python train.py --n_layer=15 --d_model=64 --n_head=2 --n_kv_head=2 --head_dim=32 --d_mlp=128 --vocab_size=736 --activation="squared_relu" --norm="layernorm" --norm_place="pre" --norm_eps=1e-05 --positions="rope" --rope_base=1760.0 --rope_fraction=0.25 --qk_norm=true --attn_scale=0.269 --bias="none" --tie_embeddings="early" --parallel_block=false --extras=["local attention windows", "gated attention", "exclusive self-attention", "value embeddings", "learned residual scales", "capped logits"] --init="uniform" --init_std_qkv=0.0825 --init_std_o=0.0 --init_std_up=0.0825 --init_std_down=0.0 --optimizer="adam_variant" --lr=0.00332 --beta1=0.9 --beta2=0.98 --weight_decay=0.016 --lr_head=0.0155 --warmup_steps=274 --schedule="wsd" --decay_fraction=0.772 --decay_shape="pow" --final_lr_fraction=0.0 --batch_tokens=[8192, 16384, 32768] --seq_len=384 --doc_mask=true --train_tokens=136200000 --steps=8418 --dataset="wikipedia_en"
Each number is 128 + 24 x the weight over its row's rms, rounded and kept within 0 to 255. Layers, rows and columns count from 0. The size above them is the row's rms in percent of the matrix's.

# layer 6 attention query, 64x64, rms 0.215, rows 0-31, columns 0-63
size [113 106  78  80 125 134 240  84  82  82  65  78  69  73  67  89  67  84  80  74  69  90  68  75  89  79  79  94  81  65  75  74]
[[106 158 170 162 106 118 135 114 105 147 159 132 124 106 166 109 153  74 141 134 109 104 133  88 158 122 135 125  95  95 114  91 137 153 123 137 150 166 179 159 132 120 111 155 111  86 133 132  97 147 131 131 156  90 125 140 121 153  92 155 117 137 112 127]
 [106  86  80  84 134 105 131 120 156 137 109 117 139 165 111 129 110 128 127 132 173 156 129 123 112 171 119 154 138 119 167 143 124 144 126 106 110 110 106 104 155 156 137 137 133 171 106 121 160 106 165 156 110 155 114 110 184 125 161  87 133 141 157 124]
 [117 161 133 103  90 133 167  65 134 135 128 111 170 141 124 115 107 117 138 129 106 147 147 159 139 170 145 135 125 123  94  98 103 163 168 170 102  94 144 135 169 140 147 108 135 103 168 143  98 109 118 109 122 109 135 146 134 119 124  84 138  93 132 134]
 [174  85 109 103 143 130  83 169 108 108 115 155 110 120  98 155 115 163 110  84 154 131 130 119 134  94 142 117 124 122 146 168  90  88 141 143 127 136 106 147 134 115 170 144 137 143  88 136 131 151 102 166  87 129 127 160 130 141 145 106 145 136 120 161]
 [ 92 126 156 119 191 126 101 139 108 169 171 149  99 134 157 133 150 129 119 147 105 113 101 138  62 136 144 105 141 129 140 116 148 131  96 103 143 165 151 129  86 160 100 134 129 128 102  92 132 157 148 115 121 159 155 131 141 139 112 104  95 137 115 125]
 [ 58 157 119 131 131 119 149  93 129 171 119 119 158 152 143 138 127 137 167 175  98 136 112 135 133 174 127 137 149 132 119 111 168 170 104 126 161 154 139 106 140 159  81 105 126 107 130 126 124 107 143 120 159 124 131 119 106 112 102 152 132 128 137  75]
 [ 94 175 118 151  84 107 169  91 167 144  93  93 182 135 126 110  99 126 157 146 130 138 128 108 144 148 107 116 132 141 118 106 162 156 131 124 154 103 121 110 155 149  98  91 113  96 148 130 105  94 135 149 168 121 129 100 124 122 117 125 145 130 139  90]
 [172 112 130 146  77 126 145 134 140  61  91 114 142 117  99 135 121 129 127  84 149 158 154 118 165 104 151 166 110 119 115 139  90 108 182 131  96 116 105 138 153  87 163 120 152 132 149 125 127 123 106 137 113 114 103 122 114 132 144 155 163 125 129 125]
 [186  98 142 137 114 138 164 103 160  79  96  97 136 104 128 125 101 131 102 144 138 117 120 162 200 112 116 161 118 139 142 149 108 123 118 154  98 140 113 142 116 121 176 114 142 138 135 154 112 137  85 158 139 137 122 122 119 110 143 106 114 169 119 154]
 [162  75  92 119 137 118 125 122  68 133 142 117 157 124 147 132 123 136  99 129 119 149 177 107 153 137 100 187  98 127 131 123 114 100 185 154 105 144 134  93 125 141 170 119 150 143 137 139 155 108 133 104 128 153 138 134 100 107 157 112 126 103 131 106]
 [157 123 109 147  90 141 133 135 172 122 102 147 135  90 142 109 131 135 139 121 147 122 109 139 128 156 134  70 130 145 113 123 129 124 149 125 125 128  57 156 141 100 119 190 109 176 152 139 133 124 139  92 122 175 125  97 152 113 130 117 116  85 130 145]
 [ 92 128 114 100 164 131 106 143  86 170 165 137 136 134 152 133 150 118 179 138 113 121 110 126 129 160 106 106 159 124 110 110 161 153 104 108 128  69 152  87 138 157  83 140 103 109 121 100 130 115 149 123 141 117 120 145 148 159 137  89 118 111 132  90]
 [145 116 166 122 107 148 117 127  29 128  95 123 123 144 131 155 145 157 139 129 126 112 147 185 146 114 119 182 150 137 111 143 106 149 139 105 146 115  93 161 120  80 128 136 117 127 137 151 112 104 102 137 123 110 112 122 170 105 124 139 131 124 116 122]
 [ 87 122 132  92 175 106 110 136 111 174 156 146 110 148 154 133 151 137 120 138 123 115 168 133  80 177 116  77 115 108 116 112 164 151 102 117 130  84 156 128 107 141 101 115 158 104 126 141 131 159 148 137 136 105 167 131 133 128 123 114 120 172 148 115]
 [164 164 107 172  72 136 100 122 105 131  98 149 104 142  89 136 116 178 106  96 148 118 137 138  99 128 104 129 113 118 176 154 130 108 187 114 157 137 110 144 139 111 130 123 145 107 124 113 120 132 138 169 104 103 143  90 148 146 118 140 125 139 122 163]
 [ 70 111 105 112 178 135 114 149 129 185 143 137 113 112 146 128 143 103 179 152 135 121  95 114 102 180 115  85 118 116 112 116 155 161  76 131 119  90 144 117 151 157 119 105 116 120 149 140 116 133 155 110 156 136 131 130 126 160 111 103 127 134 123 112]
 [ 99 147 127 128 132 102 123 138 111 122 155 167 138 120 173 109 138 115 140 126  93 132 149  59  95 104 133 159 151 132  96 130 141 173  91 159 148 131 118  92 150 166  82 155 126 106 102 101 138  96 119 152 120 123 124 162 108 150 122 165 116 131 133 118]
 [103 132 115 107 199 125 115 124 109 189 151 142 109 126 125 124 146 127 132 132 130  85 114 120  92 178  96 117 122 120 167  96 164 140 105 102 146  96 149  81  97 160 116 120 119 125 152 115 126 146 135 133 150 145 147 109 139 142 120  84 103 124 135 105]
 [ 97 106 140  84 176 149 125 130 115 196 147 157 118 133 128 129 127 112 130 139 108  92 104 137 119  94 114 116 133 133 158 102 181 102 114  95 152  93 138 104  97 164  98 146 124 108 159 133 136 149 148 111 148 157 153 137 115 155 146 148 107 106 154 132]
 [ 98 126 193 167 131 140 158 133 123 122 135 140 134 131 140 141 130 165 123 140 104 122 125 124 107 122 136 120 132 126 123 129 151 162  93  89 173 127  87 101 152 138 116  94 116 120 117  82 130 139 179  96 132 108 164 140 168 130 135 109  69 124  93 134]
 [110 149  97 121 133 109 130 132 150 148 145 123  99 146 154 144 149 141 122 102 124  90 147  80  64 136  73  96 103 107 149 146 136 138  91  95 128 135 169 161 132 134 123 128 127 145 143 136 143 145 111 136 117 178 132 104  76 141 155 123 125 155  94 112]
 [188 131 132 158  61 149 130 117 149  68  88 110 141 126 106 150 104 162 119 121 157 149 135 142 176 121 135 151 130 111 100 138  78 113 131 138 103 123 112 148 130  96 178 116 147 134 124 152 133 129  91 109  97 127 134 113 141 112 125 133 127 146 116 136]
 [145 117 126 129 161 141 120 106 141 174 170 147 123 111 132 101 116 123 133  74 124 102 164 102 107 166 116  84 108 108 137 112 161 138 153 122 181  85 135  86 112 151 107 128 132 111 112 108 121 148 146 176 128 108 124  93 128 132 158 122 111 164 153 124]
 [168 119 110 131  99 136 131  95 159 113 121 129 154 150 124 143 128 120 174 123 155 153 108 130 160 167 162 138 111 135 106 164 114 128 102 132 119 154 116 108 112  75 157 143 157 139 133 141 131 147 140  46 118 153 144 162 110 109 153 169 119 147 113 125]
 [ 98 126 160 119 166 156 145 148 110 155 172 108 128 115 151 106 145 146 125 187  99 136  83 131 120 109 103 109 175 124 129 120 154 118  98 117 121 111 151 107 113 163 113 119 140 113 128  94 118  99 147 111 125 147 176 115 155 121 109 134  69  99 130 112]
 [162  84 143 165  92 126 139 123 155 128  85 109 145  98  66 149 130 129  96 143 161 160 109 145 156 122 153 129 109 103 117 156 131  95 154 144 120 114 121 172 121 110 157  83 146 155 134 152 118 145 142 101 117 137 105 104  93 100 131 116 143 103 125 140]
 [172 142 137 128  85 126 128 138 112  91 101 121 154 103 123 144 113 110 118 128 127 182 108 144 192  93 140 163 130 126  66 169 123 106 127 132 104 100  83 120 145 113 147 124 113 104 133 103 125 130 125 132 107 137 106 141 132 124 163 156 168 159 128 140]
 [166 149 112 128  92 150 159 124 153 115 118  90 131 110 120 111 115 142 131 113 137 161 124 121 176 139 119 120 137 107  97 130  93 114 124 193  78 131 105 172 124 106 162 117 154 139 118 178 110 119 101 143  97 104 105 135 104 149 151 160 160 134 123 143]
 [132 110 139 174 116  89 151 123 125 108 110 113 126 132 109 148 121 159  79  97 109 149 137 195 155 148 152 144 102 114 100 145 104 169 169 130 154 121  83 138 162 117 126 118 102 126 149 155 108 157 130 165 115 116  97 132 161 123 100 113 150 130 135 126]
 [126 109 182 120 154  95 137 131  79 144 106 139 110 147 159 115 136 147 129 126  99  85 143 136 104 138 109 109 121 117 159 111 111 146 146 119 126 174 173 121  93 120 160 166 132 138 135 113 149 134 125 113 143 121  88 119 146  75 136  73 127  93 152 112]
 [180  87 135 146 104 135 132 109 151 116  90 100 150 131 128 120 112 125 119 122 127 137  91 145 206  99 125 155 143 157 135 117  84 126 185 144 118 146 129 107 145 118 145 113 130 116 133 115 153 112 120 148 130 133 119 119 151 121 101 105 114  61 158 142]
 [ 99 127 152 122 153 130 124 133  87 178 149 145  81 162 145 122 147 144 101 172 128  98 108 150  76 125 104 105 161 121 149 109 161 109 101 129 128 136 161 151 114 133 115 142 104 149 164  95 141 127 149  88 141 138 163  96 147 140 112 121 105 118 158 111]]
# layer 6 attention key, 64x64, rms 0.221, rows 0-31, columns 0-63
size [ 59 110  83  81  85 117  57 284 105  77  76 112  80  92  95 111  82  99  88  99  87 109 109  86  89  94  63 103  81  68  81  83]
[[126 120 104 106 125 142 124 167 100 104  90 154 132  92  96 125 158 161 126 107 137 154 151 105  99 137 129  90 171 114 120 104 112  73 107 127 115  76  87 101 101 157 105 141 123 159 114 147 124 162 137 117 167 122 145 121  80 135 149 115 132 127 125 130]
 [ 84 114 107 109 128  94 128 139 116 169  94 135 144 163  96 129 113 161  94 144 115 130 115 162  99 163 115 109 184 149 142 103 154 124 134 125 132 115 129 114 156 181 109 126 107 148 120 153 164  98 115 130 140 163 117 141 152 117 145  78 101  95 127 119]
 [ 71 102  89 131 134 109 109 125 112 162  70 153 131 175 136 146 117 145 111 154 151 147 102 128 107 129  94 120 144 165 122 136 127 115 100 150 141 106 110  98 167 139 120 151  98 137 160 106 159 131 107 159 112 131 116 110 149 132 157 117 101  85 157 149]
 [175 133 147 131 119 131 142 150 137  84 123 109 112 110 129 115 194  97 142 102 168 130 146 102 127 127 128 127  90 113  96 134 100 128 110 136 129 129  85 146 104 118 137 162 145 135 108 159 105 135 115  92 124  81 162 112 101 140  65 145 148 135 113 149]
 [149 117 127 121 115 134 140 138 111 188 134 185 158 146 116 113 140  99 118 128 109  98  91 114 158 154 112 124 137 128 130 137 162 101 154 122  91 111 100  91 128 180 127 146  86 143 174 153 138 103  96 148  89 157 145 123 146 108 148 124 104 124 139 112]
 [122 120 104  69 124 156 109  96 101 163 110 152 165 153 124 105 123 143 123 107 133 114 117 101 130 176 107 128 130 107 121 161 145 155 116 137  86 136 116  91 171 138 141 103 115 150 148 147 114  83 107 148 122 145 152 176 152 119 167 151 108 110 122 102]
 [121 154 110 124 119 104 159  75 158 159 101 115 162 155 104 151 104 115 130 193 145 152 141 147 134 134 131 101 118 162 136  92 159 123 109 156 176 127 126 142  91 145 101  84 127 113 161 121 107 118 135 127 160 116 134 108 117 135  91  97 150 130 139 109]
 [153 149 153 140 125 166 140 131 123 117 150 151 116  98 147  67 130  83 164 128 101  84 141 106 160 130 127 119  97  81  96 114 131 133 131  99 129 123 147 117 113 117 126 136 117  96 129 139  80 136 107  92 144 118 174 138 103 123 112 156 159 173 105 124]
 [167  87 124 121 175 145  92 170 114 141 117 137  95 127 133 123 168 108 136 145 141 119  69 152  87 152 147 146 122 140 145 139  99  88 154  91 138 146  79 112 113 139 165 156 170 136 151 151 157 139 119 104 107 111 131 124 144 127 143 136 132 137 121 139]
 [128 135 116 112 111 143  90  99 157  99 107 111 156  76 134 144 107  97 102 121 145 160 164 140 157  96 159 122 124 130 135 127 150 129  98 141 131 106 132 118 156 112 145 126 129 130 142 186 114 137 150 126 139  68 158 186  93 144 118 122 144 158 125  98]
 [131 135 118 122  71 158 127  93 159 105 105 117 132 113 178 107 118 112  99 128 115 126 159 100 135 146  40 142 131 150 125 145 123 122 144 119  98 117 168 132 132 123 121 155 103 142  99 111 112  96 130 121 108 137 145 151  88 134 123 142  95 113 151 169]
 [ 82 157 127 143 114 125 144  98 127 115 110 106 132 142  97 102 113 149 124 171 137 125 136 124 153  94 149 117 164 141 125 119 174 153 119 126 193 138 130 134 140 146  92 100 132 130 127 115  82 136 142 119 148 119 130  84 173 169 100  81 159 127 142 113]
 [106 107  93 112 177 152 108 125 110 113 153 115 100 135 138 148 170 127 129 104 138 111 139 127 110 124 127 164 164 112 147 133 145  97 185 128 105 165 101 136  75  76 128 167 118 153 113  99 138 128 138 109  89 126 114  93 160 128 127 127 160 148 141 130]
 [105 136 146 168 104  95 156 127 175 142 132 132 129 173 137 141 104 157 118 129 109 147 125 154 122 127 144 110 124 130 113  77 130 162  99 140 141 132 159 180 134 101 103 147 107 115 149 113  91  95 116 117 123 166 111 105 137 122  87 104 194 127 135 118]
 [124 110 139 140 176 133 109 132 110 128 159 136 101 140 122 178 180 126 131 103  84 117 127 135 105 138 138 134 127 124 167 161 127  72 166  98  92 133 162 120 103  93 138 151 126 153 110 108 146 150 149  94 108 136 129 119 113  95 127 175 103  99 125 118]
 [109 164 121 114  80 112 174 142 173 116  91 121 151 136  89 107 128 132 129 149 113 139 119 129 106 126 141 130 121 137  92 112 143 196 136 132 164 130  63 110 140 156 108  93 148 132 154 126 124 122 119 148 154 133 135 114 135 156 104  95 147  87 114 126]
 [ 97 170 137 106 102 112 145 114 115 141 113 152 156 119  89 123 104 139 116 147 132 144 123 109 126 129 149 114 135 136  73  83 122 140 109 130 153  94 134 108 151 141  94 116 106 108  80 191  87 126 168 161 168 127 119 168 145 125 125 104 121 124 122 103]
 [ 98 118 148 166 159 114 123 134 152 120 110  96 102 150 110 137 144 127 101 205 122 114 116 148 113 124 125  93 165 152 155 112 151  89 145  96 162 137  88 135 116 164 101 114 127 117 132 116 161 151 132 133 140 123 162  78 117 152 118 109 149 108 154 113]
 [117 105 119 126 163  97 157 140 134 114 112  92 101 123 115 111 127 129 113 161 113 111 130 147  73 123 133 109 200 139 137 126 155 105 142 130 130 112 152 117 117 134 124 125 135 108 103 111 136 162 103 123 181 114 117 141 117 175 148  75 138 145 185 155]
 [111 147 160 147  90 127 133 142 136 132 101 102 154 129 119 133 109 147 157 122  81 144 103  89 114 163 130 119 120 136  58 100 142 148 151 134 126 159 166 105 141  89 120 155  94 111 128 122 104  98 121 154 115 149 113 164 102 135 155 139 110 175 145 102]
 [127 132 165 137  93 117 133 107 153 100 118 125 134 164 161 136 139 150 106  87 103 157 102 134 145 106 150 119  97 102 136 101 128 114 136  77 164 102 145 156 122 122 130 130  91 134 163 144 143 136 130 143 103 123 100 163 139  70 153 154 159 118 101  81]
 [170 122 131 116 118 151 104 152  99 137 132 167  97 131 132 133 116 110 163  57 133 116  91 143 145 157 134 143  91 124 157 177 105 100 158 127 119 142 107 132 104 109 167 117 165 154 156 129 137 109  94 134  85 140 124 129 157 117 128 153 116 126  91 128]
 [ 95 113 154 163 173 125 114 117 130 127 127 124 103 148 139 156 182 141  95 163  95 105 118 146 109 127 146 125 120 139 161  72 134  67 124 111 158 134 191 126 109 133 114 149  93 120  94 127 126 141 136 104 136 137 159 113  96 127 118 124 134  97 135 137]
 [130 123 100 122  96 136 129 162 123 105 102 129 145 113 123 136 145 116 141 120 150 106 155  82 141 111 146 141 118 118 118 141 128 142 164 138 130  78  75 131 174 129 109 113 132 140  60 131 137  96 123 115 138  65 147  88 123 174 107 153 113 117 128 156]
 [105 133 133 129 119  90 136 138 115 115  90  94 141 129 118  95  88 141 150 145 115 140  85 156 120 129 146 108 147 137  92  82 152 131 138 123 168 151 139 141 117 113 133 117 106 145 138 163  72 132  96 156 149 145 162 124 142 166 165 115 116 175 168 105]
 [113 100 118 141 144 163 126 132 142  91 118 145 117 151 138 109 122 111 108 148 112  81 140 155 101 124 124 139 119 131 161 142  77  92 148 142  95 152 143 119  95  91 181 167 124 116 153  90 151 148 115 121 135 119 193 125  93 151 148 137 134 114 152 145]
 [137 159 140 114 122 135 123 141  54 111 106 130 122 133 138  88 105 138 121 123 139 101 163 138 155 125 149 199 111 118 121 175 133 157 135 151 147 131 174 118 125 110 130 118 112 116 143 159  77 108 116 145 123  93 111 121 173 153 149 124 121 111  99 138]
 [123 122 115 131 173 150 131 150  75 109 148 138 123 121 139 136 164 122  84 100  94  77 146 126  88 136 139 128  90 151 177 109  77 122 126 136 155 130 102 135  97 121 139 159 146 140 126 116 151 160 126 137 121 164 166 127 121 120 131  85 115 100 132 152]
 [121 119 141 150 180 145 114 119 137 111 129 119 137 132 150 134 157  87 138 122 140 121 122 146 101 125  91 137 108 129  98 103 122 148 147 124  80 144 116 167 130  92 171 159 115  99 157  65 150 109 125 110  82 165 100 167 109 154 138 144 157 111 139 119]
 [149 112 115 152 119 109  86  95 190 164 145 128 110 128 102 110 132 138 158  97 115 145 121 186 170 165 103 159 127 137 126  88 120  98 109 143 102 121 119 122 132 102 141 152  95 128 130 166 160 120 124 159  96 138  96 127 116 102 124 115 155 154 122 141]
 [134 110  87 154 163 159  86 115 137 115 133 112 126  96 121 130 150  99 163 155 123 122 114 111 113 109 116 103 164 143 137 164 179 145 120 146 108 134 154 124 130 150 192 123 134 147  95 160 132 155  86  83 136 100 137 118  96 152 123 139 111 136  98 140]
 [146 105 149 117 118 107 122 103 140 135 141 135 109 149 112 130 102 124  74  87 150 145 127 147 136 180  94 138 145 152 141 154 117 153 140 126  55  93 119 162 108 103 164 153 113 143 132 126 153 114 114 124 119 160 122 160 135 100 167 165 102 151 130 119]]
# layer 6 attention value, 64x64, rms 0.252, rows 0-20, columns 0-63
size [ 97  86  82  91  96  88  80  88  93  99  85  73  70  89  86  86  80  97  82  89  94]
[[101 125 104 107 115  95 121 113 132 116  91  95 140 171 139 165 116 182 110 120 153 176 120 140 128 130 120 149 138 157 139 158 115 134 135 175 105 151 127 116 167 126 145 131 105 165 141 113 136 114 146 178 116 137  88 124 138 153 167 104 103  86 151 133]
 [143 135 111 123 141 163 143 116 125 109 129 112 125 137  98 152 123 126 110 103 119 158 145 107 154 123 138 187  55 143 112 109 121 180 145 148 118 141  98 117 132 152 148 137 135 114 113 105 103 114 145 128 125 113 171 149 178  59 108 137 121 106 110 121]
 [123 138 110 164 126 113 157 133 130 125 103 133 128 119  94 153 114 137 148 124 126 122 143 142 127 114 116 100 160 187 146  81 103 148 144 117 139 101 154 154 114 103 150 138 184 107  95 126 155 162  77 111 141 116  90 111 154 120 118 173 142  86 105 117]
 [123 116 117 130 113 118 109 120 128 133 109 148 147 187 119 122 136 140 105 126 141 100  52 130 124 133 123 155 123 127 132 146 119 135 115 125 104 134  71 128 146 161 113 164  84 147 176 124 114 100  96 167 117 196 120 130 145 152 119 119 107 127 152 114]
 [116 130 125 132 180 165 135 120 121 172 149  85 130 158 172  76 142 115 161 109 149  99 157  93 131 151 113 118 122 100 136 114 135 130 118 141 115 125 193 104 113 113 131 110 133 149 115 137 111 127 133 112 118 114 187 170 110  92 143 140 117 114 111 133]
 [113 130 114 122 138 169 121  99 163 147 130 121 123 138  79 132 134 136 126 109 126 155 132 122 131 128 107 101 164 123 120 149 116 136 135 127 127 153 145 113 147 173 126 110  47 139 154 138 126  87 137 177  92 140 142 162  81  77 137 160 119 108 132 138]
 [127 119 102 122 171 180 132 134 132 184 130 123 123 137 159  92 154 114 180 144 117 113 125  98 112 126 136 133  97 133 138 167 128 112 148 120  88 147 127 103 114 155 120 136  72 127 101 100 113 135 110 120 133  95 143 137 124 200 119 107 107 120 134 102]
 [133 136 138 157 112  77 143 126 145  78  99 108 155 141  70 165 111 175 103 117 127 186 141 156 116 108 109 130 142 177 139 105 103 148 106 140 144 114 113 146 164 125 119 129 142 144 136 104 123 109 149 148 116 127  99 117 126 128 159 125 145  82 112 142]
 [156 136 144  89 136 100 110 129 118 123 152 164 103 114 187 106 154  73 144 136 125  80 140  90 109 161 138 113  96  91  95 158 155 112 128 118 120 137 147 104  89 101  97 117 131 136 128 122 144 133 152 108 134 139 192 141 120 126 138 146 132 149 134 140]
 [116 126 122 113  97  73 138 129 123 114  67 123 132 190 111 178  97 159 122 120 136 173 119 136 104 139 137 114 143 151 117 124 117 107 142 139 134 122 103 148 139 109 142 115 145 133 144 156 151 121 115 126 129 140  79 106 129 162 130 130 146  90 195 138]
 [111 135 100 104 157 158 105 128 159 138 103 128 134 131 174 100 107 129 130 135 126 172 115 127 139 157 111 112 178  94 101 170 135 119 142 149 131 132  68 131 149 138 152 129  76 122  99 145 161 138  86 147 133 152 113 155 108 146 145 158 129  87 128 133]
 [116 110 122 139 173 159  99 129 151 179 136 129 105 161 156  80 134  92 142 150 124 117  86 107 139 160 103 126 126 149 166 156 162 121 107 147 128 142 107 106 127 108  89 159 103 130 143  60 130 136 132 144 141  94 151 147 119 134 157 111 112 131 134 124]
 [ 98 110  86 109 115 120 101 123 127 120 121 128 139 160 118 153  98 157  90 110 136 172 121 119 152 150 133 147 162 111 124 153 132 165 130 179 118 153 106 136 164 136 122 131  69 150 116 108 140 108 142 153 115 120  88 164 176 117 170 120 105 102 143 112]
 [133 123  99 157 120 132 114 123 123 147 140 121 133 132  60 121 104 141 143 134 127  79  99 137 128 150 136 193 170  89 187 103 146 135 104 133 123 122 116 105 135 122 145 125 171 127 129 171 141 123 145 114 128 114 136 135 144 114 138 187 107 167 112 120]
 [107 108 118  81 108  92 105 116 131 118 109 124 140 180 146 133 115 179 116 125 151 165 118 110 109 144 137 133 120 143 126 151 115 124 135 158  99 159 104 133 168 135 131 135  99 148 157 122 137 105 127 156 114 143 106 112 144 172 172 126 119 104 206 127]
 [116 130 127 155  99 137 125 137 122 101 113 133 130 106  77 159 128 159 113 151 162 124  96 147 129  96 143 147  89 145 119 144 126 138 113 162 146 132  77 133 131 156 119 120 123 119 145 100  91 104  82 128 123 131 154 142 162 195 110  81 136  85 114 117]
 [138 111  88  80 132 108 144 124 137 135  93 124 141 169 109 154 109 141 114  95 135 152 146 123 124 173 118 171 140 109 115 135  92 151 174 138 116 117 137 139 157 135 151 119 107 144 118 144 137  87 110 120 135 177 142 156 176  71 133 164 145 137 124 134]
 [126 135 109 106 112 110 129 122 147 139 130 128 123 137 143 109 121 125 130 109 172  80 141 128 110 138 168 101 155 148 184 117 114 117 147 161 116 125 126 113 126  84 130 117 111 159 158 147 130 125  64 131 141 120  76 139  96 159 133 160 149  69 163 141]
 [135 153 149 181 100 126 123 154 159 107 118 137 127 126 156 177 120 127 137  88 140 160 185 156  87 122  86 139 123 134 148 104 116 123 148 101 165 130 133 130 128  87 122 107 124 108 115 139 125 147 111 118 138  91 147  97 155 168  92 129 152 138  88 136]
 [129 113 130 131 111 126 121 141 124 124  96 154 144 152  73 183 139 154 125 156  91 129  84 170 133 129 135 132 140 187 101 120 120 114 126 121 129  88 107  88 123 135 118 114 119 148 154 188 112 113  83 133 122 134 140 108 126 164 111  83 142 132 103 124]
 [117 119 110  97 111  76 102 120 147 123  88 117 149 172 111 153 114 168 116 104 153 161 125 129  87 134 133 145 140 186 140 152 123 125 147 178 129 140 124 128 162 139 141 132 107 170 149 124 126 121 126 163 128 154 122 120 139 144 160 138 120 105 194 137]]
# layer 6 attention output (transposed), 64x64, rms 0.269, rows 0-19, columns 0-63
size [ 84  64  69  74  91  78  75  79  81  87  76  71  66  66  75  63  73  76  73  73]
[[208 113 118 188  60 118 161 111 174  65  89  90 151 109 116 117 117 129 138 116 154 129 120 106 159 113 130 153 127 114 113 141 108 115 148 136 102 122 102 128 147 118 145 107 144 139 128 131 118 128 117 136 110 113 123 118 122 133 146 139 152 137 125 144]
 [121 121 147 139  60 115 120 104 140 108 104 120 165  89 121 146 120 115 155 150 134 130  84 104 150 149 123 135 169 105 130 135 104 108 138  89 106 186 159 112 154 115 127 163 145 151 101 113 105 113 138 137 106 135 145 149 110 180 160 120 111 129 100 132]
 [126 144  97 123  94  94 104 137 115  90 113 128 209 103 153 113 113 162 126  91 148 133 142 118 146 110 122 132 126 119 150 115 138 117 186 136 135 112 152  96 126 119 132  96 155 122 165 148 135 148 122 164 174 123 122  76 103 114 127 157 133 138 133 142]
 [139 129 163 134  73 125 197 154 154 110 107 134  55 131 110 105 142 135 142 110  99 108 146 142 138 127 137 126 125 123  97 114 110 106 146 133 133  92 127 106 144 128 158 135 126 184 125 118 121 102 124  96  89 152 117 184 135 117 153 134 141 129 121 132]
 [139 119 119 124 148 127 123 110  69 164 230 151  94 119 150 114 136 101 137 182 120 134 116 120 135 115 100 149 125 131 130 112 116 159  93  98 132 148 116 110 151 163 105 141 116 128 120 130 117 129 142  89 128 161 140  96 134 132 131 116 112 153 103 130]
 [132 100 132 159 122 133 153 108 154  99 167 109  81 133 127 133 124  96 143 147 110 168 107 137 167 118 143 127 136 127 105 101 106  85  97 101  94 117 106 130 177 152 139 178 136 129 115 147 123 114 132  95 125 140 108 150  98 141 202 124 115 120 117 122]
 [124  89 162 100 169 124 129  92 121 156 176 149  48  95 126 119 149  93  99 169 119 111 120 141 110 141 108 110 126 130 129  99 138 143  93 131 148 122 153 109 124 165  84 140 143 135 136 110 102 142 141 131 116 135 163 137 154 149 124 105 152 146 147 127]
 [156 151 108 149  60 114 137 118 144  83  76  84 206 129 110 135 107 144 136 110 140 151 126 109 171 114 143 156 132 104 105 155  97 111 164 126 115 122 109 139 142 115 153 112 143 126 138 166 117 127 111 132 133 126  97 121 106 125 150 141 145 129 134 138]
 [ 94 121 136 105 198 159 110 162 117 188 169 133  67 135 125 139 128 127 136 151 119 113 119 146  82 128 122  93 134 147 153 118 165 153  84 113 149 135 120 152 114 143 138 127  96 133 103 116 132 136 160 105 121 128 127 135 128 125  90 111  93 126 135 127]
 [163 144 112 149  59  89 155 144 185  73  64  98 202 100 132 110 124 140 134 117 156 140 125 120 141 122 129 147 118 134 129 154 136 117 145 143 116 109 111 119 132 109 162 101 136 127 135 129 152 122 125 126 147 121 112  99 115 120 134 130 137 138 121 140]
 [160  93 106 146  97 133 160 102 130  98 163 137 102 132 131  93 159 113 106 145 130 163 149 155  95 105 144 117 139 119 127 114 131 105 110 143 140 109 110  90 131 144 152 152 155 136 129 107 169 140 138 120 134  76 142  93 112 187 164  96 150 132 155 100]
 [139  93 118  96 163 137 135 123  89 151 176 155  65 140 146 159 168 113 131 135 122 106 124 137  78 102 122  84 134 118 128  93 125 129 100 129 138 107 147 137 143 167 117 143 133 143 135 119 119 139 154  90 101 158 147 143 136 149 135  94 154 126 175 118]
 [190  91 114 189  71 137 168 112 174  83 104 118 116 123 119 131 120 117 148 112 155 144 112 113 134 117 148 150 153 116 117 131 114 102 161 133  94 133  99 115 149 111 153 115 136 155 117 114 142 104 117 152  87  95 125 114 128 138 158 120 137 116 115 152]
 [117 101 137 147 104 111 146 182  91 153 174 147 114 158 131 138 161 113 106  88 138 136 157  90 158 133 120 140 128 153 135 107  86 144 129 111  95 155 164 117 156 111 131 117  99 129 148  83 161 126 130 102 139 159 155 129 145 111 108 132 139  91  89 136]
 [195  99 127 186  56 116 182 137 199  74  79  98 120 118 126 121 130 120 149 125 136 121 117 118 124 132 136 149 124 126 104 154 132 125 138 133 109 113 108 121 131 121 153 100 131 148 121 126 134 122 133 140  99 113 116 124 112 117 136 141 136 139 109 141]
 [142 135 150 119  61 129 156 109 183 108  66 101 158 132 108 140 132 153 128 102 102 150 107 111 160 126 151 150 136 102 136 150  70 132 141 122 121 133 102 116 152 109 120 162 152 143 147 101  95 112 131 121 109 162 145 149 137 133 111 111 137 157 149 116]
 [142 127 133 184  59  81 160 147 153  77 118 112 147 111 112 115 126 105 137 152 163 119 124 132 148 117 129 160 139 143 123 112 139 110 171  98 118 144 142  99 134 108 154 112 129 150  85 133 166 115 133 110 108 110 103 104 111 162 147 123 112 142 106 158]
 [146 119 116 157  82  98 115 140  93  82 131 108 152 113 123 111 162 149 129 101 171 121 138 144 127 108 126 129 109 159 159 141 143  94 158 127 108 111 135 121 137 158 158  92 115 105 163 129 150 147 187 103 134 149 118 108 117  94 105 146 127 188 126 129]
 [137 142  86  88 146 100 126 125 117 131  97  89 199 108 119 132  99 134 117 138 133 161 110 115 164  99 157 160 108 156 134 139 126 136 139 122 143 112 135 138 103 103 143 133 145  65 138 123 136 108 161 132 168 141 109 152  88 126 111 137 171 148 141 151]
 [119 169 156 104  94  86 180 158 168 111  85 102 111  97 109 147 128 136 125 106 118 117 145 138 137 112 124 151  95 110 129 118  78 133 140 144 134 122  88 135 143 125 103 149 164 152 133 106 149 154 100 138 138 144  73 166 140 115  95 112 149 134 134 137]]